python train.py --num_key_value_heads=5 --optimizer="muon_variant" --decay_shape="linear" --max_seq_len=2048 --doc_mask=true
Each number is 128 + 24 x the weight over the matrix's rms, rounded and kept within 0 to 255. Layers, rows and columns count from 0. Numbers have three digits each.

# v: layer 4 attention value, 160x160, rms 0.236, rows 6-55, columns 0-79
# o: layer 4 attention output (transposed), 160x160, rms 0.229, rows 6-54, columns 0-79
# q: layer 4 attention query, 160x160, rms 0.227, rows 32-63, columns 0-79
# k: layer 4 attention key, 160x160, rms 0.217, rows 32-63, columns 0-79
v6:113048094141126084106101092176087084142110143164170102084109192057114154132152119117108169100184135121092154149082102169160164088122157077145133132092178102140145103149113172157141119118111065140119184114176094130149090156127112110136185136
o6:109153111140142125147123160129112178141086116190091100137125137150153090084128135100124153166153105168150165143117094127132117148082130149158116154147136176105091162112147151075100168062111168172177127126125154106128094074118142079077121172
v7:157107125108148148178076101101143089126138175140131130143116156141139132155096166068135184122184141117116082097157123159145144174112098156069179171178151101153163178147180134121154170063162093071126042113158076085123103166184107125128175109
o7:163144131126103151138172145120111204070143139059147129143178140140111132128131077073105086160077140186129129197125150137101131081157139067161138183168133139155106168116106104106145171128149149177112160152129144082125157117126172173151094188
v8:129156075157161108153102123121152151138072111094133146151083075131061094139114147139149128110067146067123127162220101171148110135096156219078133117128135173169117175117117076092164123077111113156143136110108119127184200099155095126044117172
o8:125158131134147164059154160092122140130116153127123132107172101139173133120210142135115179090140130102075133144124150121107148133128058111149126179157114126151113130090086108174101126090076085139171137113119197144101146161145135169155105139
v9:077168105114102122101087103156107210153122119119149105114175131164232145143163151133072122079121137100123178075119100208102152136157126090138153104153104145152063163096172134127077118094152176129112124125131162183106155144127128134105119130
o9:102133104122115162136150121079088119167156139111133145146133165081100106176096111146209109137148164117067143157120077068132128147098154159144196103136135132141145149128107190113173142164122088111163173128155133100089127103111117122182171156
v10:154149134111140109051110120121174159125133091154169089143164206121106148127088167137065064108105112149129097106150106114120146090060066162110098152054118088181140230103135087133144106109127144147097115113124116130103135082139170115089137120
o10:101118067149153149090114110173125126080123174093085146174167082079117147188074129091143115096179082158163134106109166132139148143110145109159185150104133143151077117118118125113115158136161097162097160084153134151136166131096137106144102092
v11:136127107101074165135144137046131145123134097083162093068166095073138079092153160129132149150121120116122128127135120153132156098087124145171169084080141082122135068077139137090103137128168153126167107156158095124105117136149155085112044101
o11:113097115151131156092157110180127132101132151085150169180125156143089134155152146140171133151089115143120117098130143088167128112139142151157132106197133130201119175163161127156102124154096098147128096123089124108105159087163076153147185169
v12:127061064161134147119068121088111135106157125150156046133086059148131166149105167108171117168117178107152147115211072120035091143108058121157147169125156114082076114180121077137121123093117199097124135164103138145054145089157081133106130149
o12:143188133114185122114140099188099181115109127120104164144151163069120135146135133160077148142169163129088136123097147110140170131127108122090063110143083118190166092146124130106126117188122095167116158127122142121119129146159130183148133078
v13:140066097091122089154172110184162109103138079128101122127110080113050128183135048162113134213137115120128127069052150178131125120102165156075153132050094157110133145083133114136101104110104186132088135118146190122147155114132088128160138145
o13:108130174127162171144141125142092167215102160135130097154100095150175098096215176139078185090116110181121174123129142104110109146184096167129168119129095128123084104166110144099131131134129155122147116077087087114085103132123131094098120116
v14:080139129144163165124144138123113105140140111197148138210084196194053148170093128102141102102176131127104099132142041084131130099120154157169114096192217102126136098128117082109113111131131144230107159165104191166133151141102142114118169146
o14:121134155095144171056124131127117124107101102096151107083187180135183125127123154151098128098081145079180147166139160121063169142158088146101178113138128142154161085106103120142161158065141130086163135106079107146060145125143094117112149099
v15:124089106166192089118194118138063107142139160111172156111149130133165132176105109164142146138108123186101114142120120091215183105152068105133098119121156164081115177119154149154142163123112128161129143025137091147120154149118137160075157127
o15:201148165127092120169127115089105170113137106132050129160127148129132163090130127095145109108159097127195141121171032171089083123172180075137145147148107126142125081118102068114069116140157116071180090172128097195148158179090116134149145130
v16:118119098134116148131128160104147154096124105090127051076125125090067121096148140177143087104112168107110125137135088174151142149118179111058138089075118133154060163144204102167111168159106152231176143159155122129128168113095116118188212028
o16:104127123140133118139119114132124095140044100142138121161128096170153118133098176126145161116136124098101124182080215094094193144132094130157142126146123074173187166115113136139129148129102098144080167132046060116144138141127152109116092215
v17:163105093129152118141153148165081116102131081096189138118183117142120134072120118109064106145130200126126132146093156159154157087095133158111131052095110131124125149106144151129175122138117233134174117134130158102109150104107120168143155082
o17:132142095131104136182168101140174187134137094101111135101119129078151060159125121122152172117129150100140133114078109087110172166122119099093104140140153091112183138113140165137141150154167088077134085154210136126111124124105130145101226188
v18:136123050100107105118175113101127128090161070148133141131120193145112144243128108147110147119106157102166087132120122130149124097076153071139113150138125132082156131120138100153137127152128104148123159170111127097111081149151106099133100086
o18:144087134150172117141117125077136126153043138093098191129137091128110125125124143141145120129078157139186160141145142160140136153061131132108070131167126122098175115167061122122147165111107099080123106085087119140150176097168131223129152084
v19:134129114093094120148118162151096158168142140143156142161115138142107100108171154175139181108140133080127135110171166094135082095146068147105196122100117179078092178144183089114177109125112086110099137122095145134167062098077174119095074148
o19:154086096164165146127164164111176087085076142087060138072091105089184130145112138134080108150161103155102099132103101160112136128132088144140111131198090108176138145082143098129092149152166074105098123161138115165144155116137141111148166130
v20:137095118150186106120161140121150114113167147133181044152063123121171095071109135121139111125109107089160139092152158094027124085076122109163126121120130143136134127129168109070134117153079158165097112168120056187083186062115125098106140167
o20:156130104111112162101163121131198134133075098136095199133119128124075101144129127092087125107092115129121149109113085110188139119146133099138193081114153130134118146112092143129145103086188140106133162100105140133210079174138126143125132102
v21:164159199176112126110136160103147125084113142127094173131159119134152088106126131091120062190073208137108102145135137111130136146182099131118090159102148015146122129179177047103138048093139175162129098153107166147146058072101090158110192113
o21:111067203099090067144097093154160154146093132138168081136140145145100098145209112162115123118120110141174116102175075118131146092075127113158109058144073160144112145091093152097101178194136120112099123106096099093155164147184114111132149153
v22:116128161146057178147129164094163089179128101101126110114075120090153138170137145171125098119157060109087093108115123178148154105114153100078143173141134060138163045128065099086115146163123158126106115128142141137179133099115082114113111149
o22:145092138108154072070204116130136127090123142144089124168162081143151061214141098112151137099067112124136205123077121119096084158112139123120188107182131171166188122140136114083138136123102148169140129115126120108121163123102164093049139127
v23:168177170092065139145129148118186180124105154120060083113112100092118142139121148159147098134062067108164112108106096130122179139148121172201110160085110106200145130213125152136145124176096087129197126102119136112124042133140084126073135186
o23:167144139124165111123113124101107094081155129100196116123109174175117147117140056094102181066189169151077062115096117099110092129136123127117099108149171120141124133155087111180068177070116119129110180096121140131142141117114117078102169133
v24:135101145119104133136076133107144105082089105113113100094174128112150130144098130136106084101119184189143173093115161103115102126110081122136156137079129161096135089140121182106147104155140120134137090146105154117133123120095162128112156142
o24:119094109126061119114159106120159155144161111188174120091158146133118145165097168127098111163133177129087140133103149175125176151175162121140032104163138185139188159108179081114140153125080096087134129090124085139139117087155104117102109131
v25:079145156114150140132126178097116122144186062112148123087090109076098096133092124160079101148131099172105075131128139060147200092138128099170146127167123156132164140117155117157127137099082132098041071128118134058120098058130133119161123112
o25:080137120074108177100089077100091080133152149049163112129175156146180190139182125092159085111131134091122182080194119128141134084100089147102114128095052121090140179204138135120138186119154083115126175116160114129110113131095121129136214174
v26:052113124151136107142095126084145120120133089131120204131100110080186103127081052160055129117122115145144171162172038160134104104111157098177053088152123125157153140110142148138101212173158155120113097137165135068146146131171167165101074075
o26:195122151141123145123115160124116120197112070085110103109160154118131117175162157181180062099084139124135055116074132143137131203098182093107164135157120120113109172111117077113190070149130144082111123102136166159134159137156169115117161109
v27:120120146124159104089126101091153223119102203128149058169137140101137191096166120160128149085102115145194087102107119093126154159160142086126137135180096112175108089128134165148164170127146112142100094163125124179158130201168097045128102072
o27:144153121130127162162091165128103068187122052144146145130135115086098162123126116098109075136149119130156166152139110120091168074125143115134102102120168156066112138107151133131146091166132143110112148106116138086154093069165164173175114152
v28:110196152091126136106127152065126114101148054119083165165162154116099087078128165120124112108089116092150140120113133140096121152093118164089160101079057129165058172086169112122116100101191141163171093095115134148137124119168181137154148124
o28:134143141131152126086140135159114125147118118175154122099116145139136113133100140070096138094192147113115156146131130111094150074150179091127142136177173113149153141148083152146148135144113102090153147108165068114141190105115101128099080149
v29:140179114147137132093167115143170161094103111148134065077208174138134186084106110080114153183103113115110148119133127112155135107116123179097114122078064140137157146136128173127129096129129098075069120153100202065078109144107142204117135127
o29:131091193142154167190121147145194147195095165104168092144130106143111113081106132147138120076180113135118110120148155105121160130152153102085123141132176129093098126099131111125085144159129189196121174114154121127172118061185103116113099146
v30:128099128122180148203127181105168097154129107093084128046173088118150100120180170109100161127121162140134132132149114128142179159127085144175179134131030157216152156121112084194074144191146163137118079093151128128161185128102142107073131093
o30:137133096135162171118147143153072137158144128137116116144140147161209168136144155065120149082105134076157089123139108191074127081122095119124127138120167104112125146122119140143131105105074080191171153103121131137150070176096092077123134144
v31:089108093143105059132132090072123102109152159187113174115089099163107108149095139149178095118075112098120135100110080154105145127092126080110110108110104113174138102139104096114098180123105141093086149129082216100168113100177179087185201059
o31:155201119133167162143113120124165141101121109113106086128137142164216124125134099088089151164153162184224131099123117131164115115165111131133167179162102144137135124148160134099109085146088140135162182107132050164130124117132165152136157121
q32:099114166069120128124143127140113115133082123138152113170153124089121100171137162144111136146147161130114102152118120112110157104135126116124147147120147139140107146126121158114155152141083134068084105147147154146155142085128077129131098140
k32:088088181102142130169165104153106124163079087130133123142095106110149113103080110078128131094150105094131116128152150132155148149085133092118159133154149128146121153115114077125106130118162098142084126095171150100147166080111105140099100119
q33:132131138093155102113096102109120106127132154098137161121171137125114109170145106104122094138127091086094112159080133134086141147157112165133167135168134166135141154135112152141093114170152138124137179156114098183081123157114107150106171137
k33:101111101128101112141119139154094159112133148134117096145135155126146146113163114116129092164080094082101148113183142099134097144093105151153157116139124100146184090086158112140145104156108126123156129187115097152104121113120095121149149128
q34:141163130166122125101217136168109118128130128191144086112096142133152119103131127127174078147129111148071146105118078142138121128115150153128199109138170137125120126130092101119049110095129108064133146143087101158129190124127131089195149097
k34:111129196099112136156103093107086130172093132126112122089073152105105145168095145091134079093142117152087143159145138146146135111166170143151094092093147139102143197173144097114073163100165108157153096150166144137134147165168133137162152167
q35:145136151097114103107181127090127116086176155138080145151116101172123109132142120132094085145112094166162148102178126117173127151136154138153150171173123102120119132122073092120143134103126084139105153115121117128095138129158154137142141133
k35:115145153132082080099113135115150132152134126114131118121147135132152198112129171114106135121146155153086155134120119091136108116115118128103136146141096161170166151118122117157152139151108151094114118108083101104124082129119160143179097083
q36:147132149135083183120161177140146163119094153133134141092107152141129084154139144088132120137179185108098160131136138126142127125128080113080093172101102118112116153118132101113112143144104135143113199134112150133146161161139085108148118080
k36:170118113107099079097143107141113097148156118137108132107140109118128137138120101141200111163129118140110121142115138158112135173113206127136106110117134105137092176141161144166127121120127138130077124161084151117170156161183101170118107134
q37:124143112125140148171140096104125133112104164149138116121149117107133128102142151118105122158095135157118105104118124097118163133111134156124125151149096168155128123120129133150108110115138104132152097106117132123109117132134093101167127124
k37:113151129074126103083106124118113116127136178115111128150141120104089129147109161155097115108148113157107141116122145145111115085139059094118120099148122101102181123140126159132125121124132124137114161096133125114153162088113119121123131132
q38:183112110084128126137105119147167104101134154105114126117094119126132142139134107182109103128126142117098157076174129134122162144165166073139140137135125128164140116120149127138079119121105097128114152138086081108092113097115165093113156111
k38:123141134158135122086143104111124157102142121125128118117141132106149153102173153142120132118092113147109149112122115104132125115148125149145154144117105141101134113149114114124174113097142121094133142113149116151131141140094131163141119149
q39:128105115147116140125147175124138102133126115122141136148144104147125143105096128111116177149151077138072140144098100123133148058115103136106101097135141120120110133115176128151107136162153164136123104159152150065110120127153159137120109155
k39:106170177133133127157115141124141168121073174123111128161138153118130107124128134149122114103154149092168139173124173108173106135131128130156174181107145072087114100145096136117117144109117117139095102121129144139109170148126114150082117143
q40:117146126090162097106103149138137115175139094146152147156147153115125140082098127129098147121110124121116118113115183123143137133128230083168074077153141106117123163144173137134141135165163121161086112145143156145121087128125088126079127129
k40:150106147104154096146128134157126135150126131079089156150127133104132126137105139141089113111166117113120166122118171189149144107146128095123115183105157139148126152136157110117152140101111114132132102132099125117096136080163128104150152156
q41:134092131105120100115097115160133134099121074157171151170124129158058136155119140126163104145115121102120161169139139106136129149133156131136108131135093084145087112167144136138156120154126115088140140104102161138176150142150138142116130134
k41:087165150153135141116116104116138126174134139132179097169166161118137113116120114129143105158167157108153101119127148148104138107101114149125147139093094138102153119132119071095113120179089139091150086119115102095201167159073140138139151103
q42:089155112171116137140127101075107109128172138156125144130122135153120121119151140159095175126131096130142097122074120122137171156182121134106116142117110123107131102093139129135138122120172170130113118116131138177124125131159143111125145148
k42:115159123114107118099101122093104156169132126108107179166113149102118087157112137168107153093112134100123133141114178142175125140120131133112021130185100144145162146165134139142151094126147125136127156146104134134117125057121162125125130110
q43:122200115113147118142164173140173152133108149128159130114107129123156117128111145061152057142149154102143120121118127164129112108117155109143103122122111094134144139157150148106116158136120118095124090159115155155135156173130130128115082120
k43:169107125136110150124131117143142133133155124147122087144144136147089103101087147160150167138151071125115156148100110155160127084118162137143132101123095097140119116115107119090111143174134152155115090130144103117186147123143115137125096124
q44:144164156190118138113097177106140077104167168116115142112111119154129147127107144167177145105111139166162130130146117094121141115154103140098148113132112134111136087153142135072112078123120143143104079114131123112087157144141091129114166125
k44:131187093125155101139068156103146104067110155119132125109163141162123121124178141113106111105104146137117101136195101153110098137101141102135115100110155114152111105139166120163134103126082192082138122090087103106122101164142164196140106133
q45:142161168088126116111155126143124146086119112129109158124114132171115081121114150149107086124110118121116120143121140155129165152113115166144117131112099126150069134125135125149194130083114126098119185093114123119127138103091136097106098115
k45:092115138094143118101142092117105134146126119122131116145133144120157144153107128073111105102117138116122140154135149159153126126142138124117172098113099130110142093152128145143099107119151141126099131096127141130105120137132100129124114143
q46:113109130168104158117132134140136110123114114126115104150129107101112128074160118178119142119147133140144120116142094147122128131122159112143105138117108126158160133126088125113102144123121099139155117132113149124086125135134132144135125092
k46:166151122119110113166149120176133136137150135147111194095130126150197141119149139108170122174132144128140111100154145102074112129125133131063139107128143118136121125147147117159116088112106142147166105139119119135135184154081134099123136113
q47:163168154132122119114125123150087135109087116120141111170079179121141091132147141157103110100145154135129116108145157123139127128114142118134083164170123158084145148159144099169122139095145140147127084102126144115089098104101153159142133108
k47:140132131103143107083132171161133117138089135119126131115088126138144104140144125140108158130091141140096165123168123125155132147103152161107127170144136149150124123086148117141128114111163142154148131186106118140122123105148073087101138102
q48:121172120158151113141127108115083128123151117089133184172111146124131146169141117165132171156129169105114108112105132138082147139152148125129118154059095191132108105118129109065128160167139129152133131162118109129130116120093139123116141152
k48:147124078120088137137158137159131130135155141120121087122154145132143156116188131137148115127117095161128130117138084107059096127163126177101081099148139104123127095135117183124144103143131181061136091108120149070166121106125167163113128095
q49:151124125114139110137157124126059126115098072134136112116100151135140108138152128169128119185127121089115121111112148136094122174118134090126124102158145176070067080163140139133113164126128137098145149124071099129086111110099122142107114166
k49:199095071141104108097118124146134140146110125120126115123136143108145093094118142142098088106181076151129130107151130125117128103144077098080133119162127158109134167128104111134139119146138160183081152158128160130125145125122119162123153192
q50:120128098125084106147102105158109107061120137122092132134114141130142140146168084120173110087137140136104153093139130116132111153132138124113156104164117124077116125150126091135136168165089130114118096139126123134147149159194142140100095189
k50:120076113112130118071123146074086140174164131100108128141131150102165152122122139176150133149119121118112136132118107125131127136133137138160102103145109089133154164136088127133108128153148134171132145107146107142156152146143119117142125120
q51:135100116142083145110135110110108129178128165082156154126118137100129109168127134126111168133121116089114119106092081078118148130159148143165130106102120122076126125086103112146129122127103157179112121095160116132169150119099141170145140084
k51:141143118122116110144086134148159100154137146095098083130148126122102094124097137108118109090109105156131069100116124112153120149151147094114130119136129138124142146108140126131111079116114108145104126128133102145098142149144124152119144137
q52:115136155087164147083111130130093115149139116113141073127163141156149141126094135127149160126143170151115109125124152103171143137195117089155160129143138093095121163131104122109103126058108099124141109106122139153133124124139154130103163121
k52:128145132127123152136165119135109121121110147159151148119166148136122134110121093126106138086095090158127125093126073095179087104108110152170128150124101134140117039088144141158160123144122151132094140140164090139137157141119129112122190142
q53:147093130142140115133148108185129130124099145123147137106167165099127075127120177152128145069142151103145143151144127110136152131135106149116121174124138138143150121147115108099115171137138137139096159154181149144172144142136136166139128152
k53:153117140133153126135081140148139157109133132108147134149142137146182084165105127157071230135125159106120136078108158118145154115151152092099124154150108139122100121099118098121135125103082158191139160134145118092091146107088132108148127106
q54:116136112099110103160133153109097078114144143104138142158113133136117141115123102092138142133170138087112111141119134130085144126136157101162103137131097097120104117105137169123099159119153136145155131123121137137138147162142072129100091147
k54:090106135076108127127172093153168097152122098161119132106129138112130155123113087128142128128148147096134188123129166088137119152151137158149136119083136127134117150116150132130125148142107108140116143148133169132161117158154166106106151100
q55:070138102120145146152113144117128115156124172107139109125139150108151150112167080138124114123143099062118081132100154155130130120135124089067125148109089104126136130116139129159133154148113076102168133175164129146135168097174115127111109120
k55:101162075148120137130158166124112134141122098120108143144150140122113141131136117102114153156109143076106124134139101147155173134152139120134101112154142139118116138100137158132104138126143137120120092128108141138126153136118089138118116115
q56:092120119188142127148196127158096104145111132125138089085117097113150096108144118150128075152143139132118146143099066138139135131158185185146122140133113151100114136158095091119068128157146132107175154103151060163155119182128137090136148143
k56:135105167134124155164184099111165131099124127125096151084149113128151109097117120135166116088112124104120164148132137158137165153134153115123158125116134145142128184133109097144135103128143155138126148179117095143154165122169121147121073162
q57:116086124131133098133161095134118125083171105152128111134097094124114135130137137118102134167126108101154120135119111095104126194133098199130105113080108115132113123141156150133098142139127130084098115129113137118135155131120121099156144102
k57:167041134149103142162137103188167118148128118128155126136092142147139071129124153099128136121126129126126144090108158149108149111142133118124098134071104160093116153123094099119103103158161125133132104106170106184125109153094098110105161163
q58:107090100122131106112101180125144108168090158073156129139126140137173106085137112138107117143120107110140086125156147078098097204092135179121126130132116126150137143124155117065114070153130108152098113151139188123155119087132123101105129175
k58:111141091127136077149118140193147115106159092157184128151133113172150103119139159165151113117108152132118150118129118124126127134075151162132145116135143132097157111152172140126108133165146137184099079136124092097180147156118127130140125158
q59:120154112104085116114128166101132126118134164141135115125130121126149097138154124168117106114121122172087133146131113094121100179147106141104101115157147118173155138103119119122155124157169150164140137137119105122140139156160169106137133113
k59:144126122083158108109172170139133118125116132129146123150124140142113118119139158158142108100145163125085164110068113142117108146118104124147120122163125152124189121135148114133157085138153118112095154126114111115117070116113157125159114082
q60:097127102132115136121109126093124144117131189141130121146096153135094144126159111125095177171101134145092104173141151064141094130110156118115090166108101116163164126101117142145104099187119113071138144127137093101131051111138124194140080111
k60:157153145128077080105111125105107136089115188125136123115131135172074153129123142143160099124094148175105088100134135112098139141085112138140113086146116119114124181127127118120180162140104107079105183112161112148107115092128131149162062100
q61:135097093116148093115114096110168091130140123146126129126144089141111125120148133112093145128139154192143172139126127091177127131139108131136166175113153102161130126153096148123105103127141134123127098120129128130114145158134142133095145110
k61:149133094117139151129163114172125177154127112163165176124116109132139139158149082148126165171122112109123123120175133151116146159146179145128102129154199152171111141133138122117146128139167126160137075132163124139144121149091091095095171143
q62:111119121119140144128117166117139113139148134095188175170112144142123166131152089167109114151124154141141131167138115142111169155132091129116109144130114131176104115119137141103124112077120119141155145115126150118092148079147135148120155126
k62:143072126117135117108150126116162151141128113080148173131139158095104093149081186121097123116159139095135141146125152123134104091109151088149163154086110148149084096161148127084112127084111103158143094094158125100121113104171096127150112097
q63:132150129141160131132158123150128103123095105114128090109125136117138160098135136127098121142145163133153151115195155137139144119158206115102124134128115109135126132134129101130120152113090123121133107129124153119155141104105143118090157143
k63:131147129105129165137108142178119145073148154096147125112162159177167108081186158116092129127086103143161122120133046098095113104144125107100106137129105126181141088129141107183117097146113168161166126109155111129170079158043141114102110108
v32:139138129181144144116131155134120156127095119117159136116126131138104139125134136128101167180128104126115163136131131098145144126108123113112156132114130123118118134124119118129140122094154103114121155118117089129114112090086113144160145158
o32:099125130157146109129156137114076115189136101133130122135139151109136132103118134138142130103115147123081116095107118125120098120146162140140145119149128149149103161087175141130140116141157136128144083176091102135135112138123096107082145123
v33:148151111138103128123123139102129130107134114110107126104110099112106133149143141134111139128102159121110104132132126109111106143155117130134138158132110150135132163123138156146147119122113103167123139106106148102115109115149152134110132112
o33:131120129143151197109126150165115140118112144132159087138139120145127143126157157124129176138136112107133169163112088150124142139072141107149151097111129102088122125156155143118129095183124148112133085115137135157120128116171121085132112136
v34:106107127118136162123088118121076129154135142162106130108132130135148163125102146117166107114136130160113137136160112123105116126114148131115134117152119140111108090137094146088127133101168119129129102144149146113121104136134130111143107143
o34:097135109139125114140138162125174134120130126123129129101135153085162110104086126101150101128116174129165114123123109112160126120141126100123126111111131095118146130170121094101121149134118105133107136154079145144142170157161152123143124133
v35:150102136074151158111100081105149118125128129140112125135116176123129171108121125166110112165112115105150121113107136142168150164168149116089173139099159107150130130075143117147081186095137118112128151116092111115131140100143144136120177108
o35:069124142125125140136142149141160139119097136131138110118145118158122131126127125100104105077106155136105113143106135126145100115099099123145134137147141137085124153193110135113135153115091137088101114119121122129142138161136126132114147109
v36:150098138136095083136141107139103105119112168152073115147123100147101131143087132140120125106110146087113113115135114137112128123142152165149084130169130128119113104152118109113125131115101125129079143109129160081143124154127102119130176115
o36:134128119133162149134094148162114124133159120126124150083120118129152139121121130134106072109137116089150140108099139108144118100131091124125138086123145133146145167070138120129140183110155080140161102107151140134148130126124124132155081160
v37:087134109121124139149140134119136138151145096110103091126129163144128127162140133162132134120120093140147130136157133141150130139124122117120129159147145122104099114138133125125141112106122118128140088100113153094159109130133115078099102155
o37:117123106151097117122111097132142117092126165111133110121174125146130105107110148080147110135142133139114103141155134131125128121129085129127097124152126146142149120113144138131134157123120154119140124119111137129157109163100167131136129134
v38:139166141115116124136143164133125110108080157108137100139117135078148113106142123110142148130125132119086137144151072105125140120111113152131122108099100127135129124153133098103109104134125128155149145144117104159109138092153140116122157112
o38:128122101149118135136094108128119138131113124116118150072128145111103138097115118138127123110132114141127150135108167147118162119120147117168140177142143109085132143151094117135107118157130108134132126142154146148154141180143090107117130101
v39:091101115110129140097155143123108153148170123151118089148146092141133122141119115092156169150089101146136132120125087103117134155150096128131115161124084117087139126101129128128162167146127126115084113124152187099113143133104106114125103139
o39:126132116135125112130120147126094128130143150159116145100154129123141153117126155138132133132145113157111130133131134088142119098130182134162148127129138131174129121140146147135131086124131107135114121157089113132142141132134108107146141144
v40:144095143147106134114150137160144160117124111123134148153138130152168159109106130159133111107128116144115148143104107088118131092111153132130130136138216150098134141123149139116103160130151125119130132157136128140138164164149131163100138115
o40:139133124093118161109150150138109135107121170107129108121104140140108072133112146129144122138130158143111082140139147141124101128156113136163131143167082157161142134155112155155123133157132130125128135109113111142125128102125140122129084152
v41:167164109149145149152141131151142123166132124120090115150113133174094126113128138138107146108136122146110118115137162120128144148126109139106116105118115121124133141154123124101134147118154129087164133116113140199160131137133149122119108131
o41:108094156121099120105139151109138140132145107126127137102127112080139101144143108096153122165117129111118144141109088141114120113141141133177130135141137139098132118131143138152129149144104125098128119105114093150107113147118147097114146112
v42:101104135146133159136159179118125146139128163123134093170095136123142130153136095101113138129123096169137139104107113138145150123135108142098151164112123135096161102104139129130137122145131145135109140116107129144134135187129135125120091128
o42:160109142093124094092120115161133077130146115140129105151120131122095122102119154132093138146146155163121083136155133084122122141097141111146070094152132108138133167125106115120137084123110124126164115149124092119117118110127132095120156118
v43:146116157112145121138158156121142140082146131139144139082153111149148122127134116148125140164099132088165126116091150155121123116158192156154096106123156172121095136180140082105071159106143115116130115093140136125110139169113195115137112181
o43:102096103108112099133137145128129128133111130102133106144091144128131110141145158121103114163131117133124110126143149129154174134141126098113115120126142147107105126137109142128140125122165117152110112128145113152106164121124113146148117164
v44:162151110149103137144118134169167125122119103097127130126122125146163108081125105143109109124137111121109115118164119164148137128143140152128162124118161100112106104146098155118136150140129130126091116107138115142095126133119092147118164170
o44:118128134088121116106152139105120133114145118174127152131107128145115164145139109098139117155136147112112155122162129104136171143138112106119123172104102142115132088099136120127147149125129103138144112088099165108152114122143156118102114130
v45:166144138163135141123144163141185094151081136119120119129142151110085153172128154163111137145123102117111138122128111114129153140142158117168125109120110099123176144165101149149118156130126152159149184136135169165179132118150109144145115135
o45:139119110127108131103126082155089174124152103122130126132096133119139136126167114103085108122131114140139116107100142155122140140141094113122162111139170111121153152118121150138107132147145122129125119167141134144070105122101169114109139116
v46:111111101153107153137155114116160142130153137095158184132125111162101155082132115133112133091157139124088080138111140162145147106118100113138127078111120162147124124127138133112103125113144121136104149109100104114121149101118132119153131119
o46:135129136143113107089135157147090129102107139119107093123152150130126101136141107128132110106126105117146148132112162137144086132152092112110149138149126142138113129107111106114114161168173128110120125123149084133128119172149111137109107161
v47:152092143138107109153139144148111116132115128129160092154131114103123151136089153112133129133127116145100108126109119132133128160124125115099136117135104124120156089148185148114168103142142149124109141103144170089119106110134120135144138162
o47:132141167103129150108109138121141132139186121137100133131114110119134154141155114132123124108099127113124134106125140147155150115110115118152111124143150122126131125128125106145145122149153158121116161132119082149126090104137135137116151125
v48:138108102128153150121148130092104093091103185064086092124131118128114092145119179132146194138130113073078146140125136131128113140120103134125111132140103095104121115140158143139102096142145142126102133178131142160160125127123134124148070130
o48:152119139143091111114117110133114145143142088120141113129126123145153088113179097120123147084127128127154117147140106145130131097158116143173136137118157121130126109104137118141172164115160118149127137158157130109100123159075112115160115157
v49:108146110105067132150103156097127094132121149133119130133115098137139140128143102135106095163137112126120123125086152147106134107124149130153145128181163124122113111145120132129119091113113097112136110137117137149134119150108099147133106152
o49:142102154106156116143137146139134107140157096110134140150092112157131173158123146151119109120100139152178137145106153119136107128137116121172126151094103139153082094114152123095151115105145094107111143130133099105084106123114149125121104097
v50:122112142108139148102120152151091128178107150133162121107124129146171106147152150118154154159102101104086116111109160138122122103190124133130096148149081124164117138098155117142172102108154141146125134148111114130136123101106131137139136141
o50:111149105133112112141129084103126173107156081098111177104103114153149104115128076130146162115152115102132123140130164130172089128139104128105139069133121105139132140149122105097101086096145174146096106088133119104113169154126114124116145151
v51:109110145107098137083088130109116184102145160122103140109139097157124120135132140148121094078076098148092166139124091163157123086155120123142154113153151163125126109162089153136152087157137129134094112139106164148102109121116104096110153121
o51:126113127100144147133145114137105095122135189135141152162130155120121153103125143101170157124119147141139126081127134118144146182107128125147129176149111114119112095104141075097139120147126157137108128155144114134108131111151177127111177138
v52:116129099095120158156131130167133158166112121139177149115125139119169143170113154143102143084113131118143112122129154145145144155158153125140157128126124109131133130132154136121116099133126112122119158155069113156128103101142154169137157154
o52:134100141123127114121115081097129087110150173130151130094088150126109143120130125138154118167146138154112146114138115134101098117118150121107122139166109167151091106139065128073145106104161153127183096080142106141117161087130143144128119097
v53:137127115103115128165151139160143102141125111107131152137140116130139161120150124122108111113097139137109132120128114059123155117112114119153149091144121127118099121174128125185112135131158197137117110126114141121121143112140082165115127132
o53:105091124137080110135127115149114108100140130138123132113129131118080131115142135135154109161141098119119114139102105135110100119126144130139076149128130119152140121115147115125148121114139118157150113130135121151125085132121134096149114122
v54:152150131098111127078092126151164115091067114120136127088117112119117107123129161149120164159136166099117140111094080135104151104124151144097124108123125115154139105194125074146096134137097127098094151118124133118110130148088159094127164147
o54:155135129133101148171093100111126128129147123137112120151090140136164103142160135130077084129151126120133151170113148149171148115079152140160106137139145117134084130097065120112123150104166117129171146147112138113113129114143107095110127149
v55:125136123141110090122116142125134126182109110154175133078105086152132105120152171130134126168118142118122145147145123124125107161165083124111105098137119133138115119109115099157149165156077139129120117119129108130087137150130181165133067140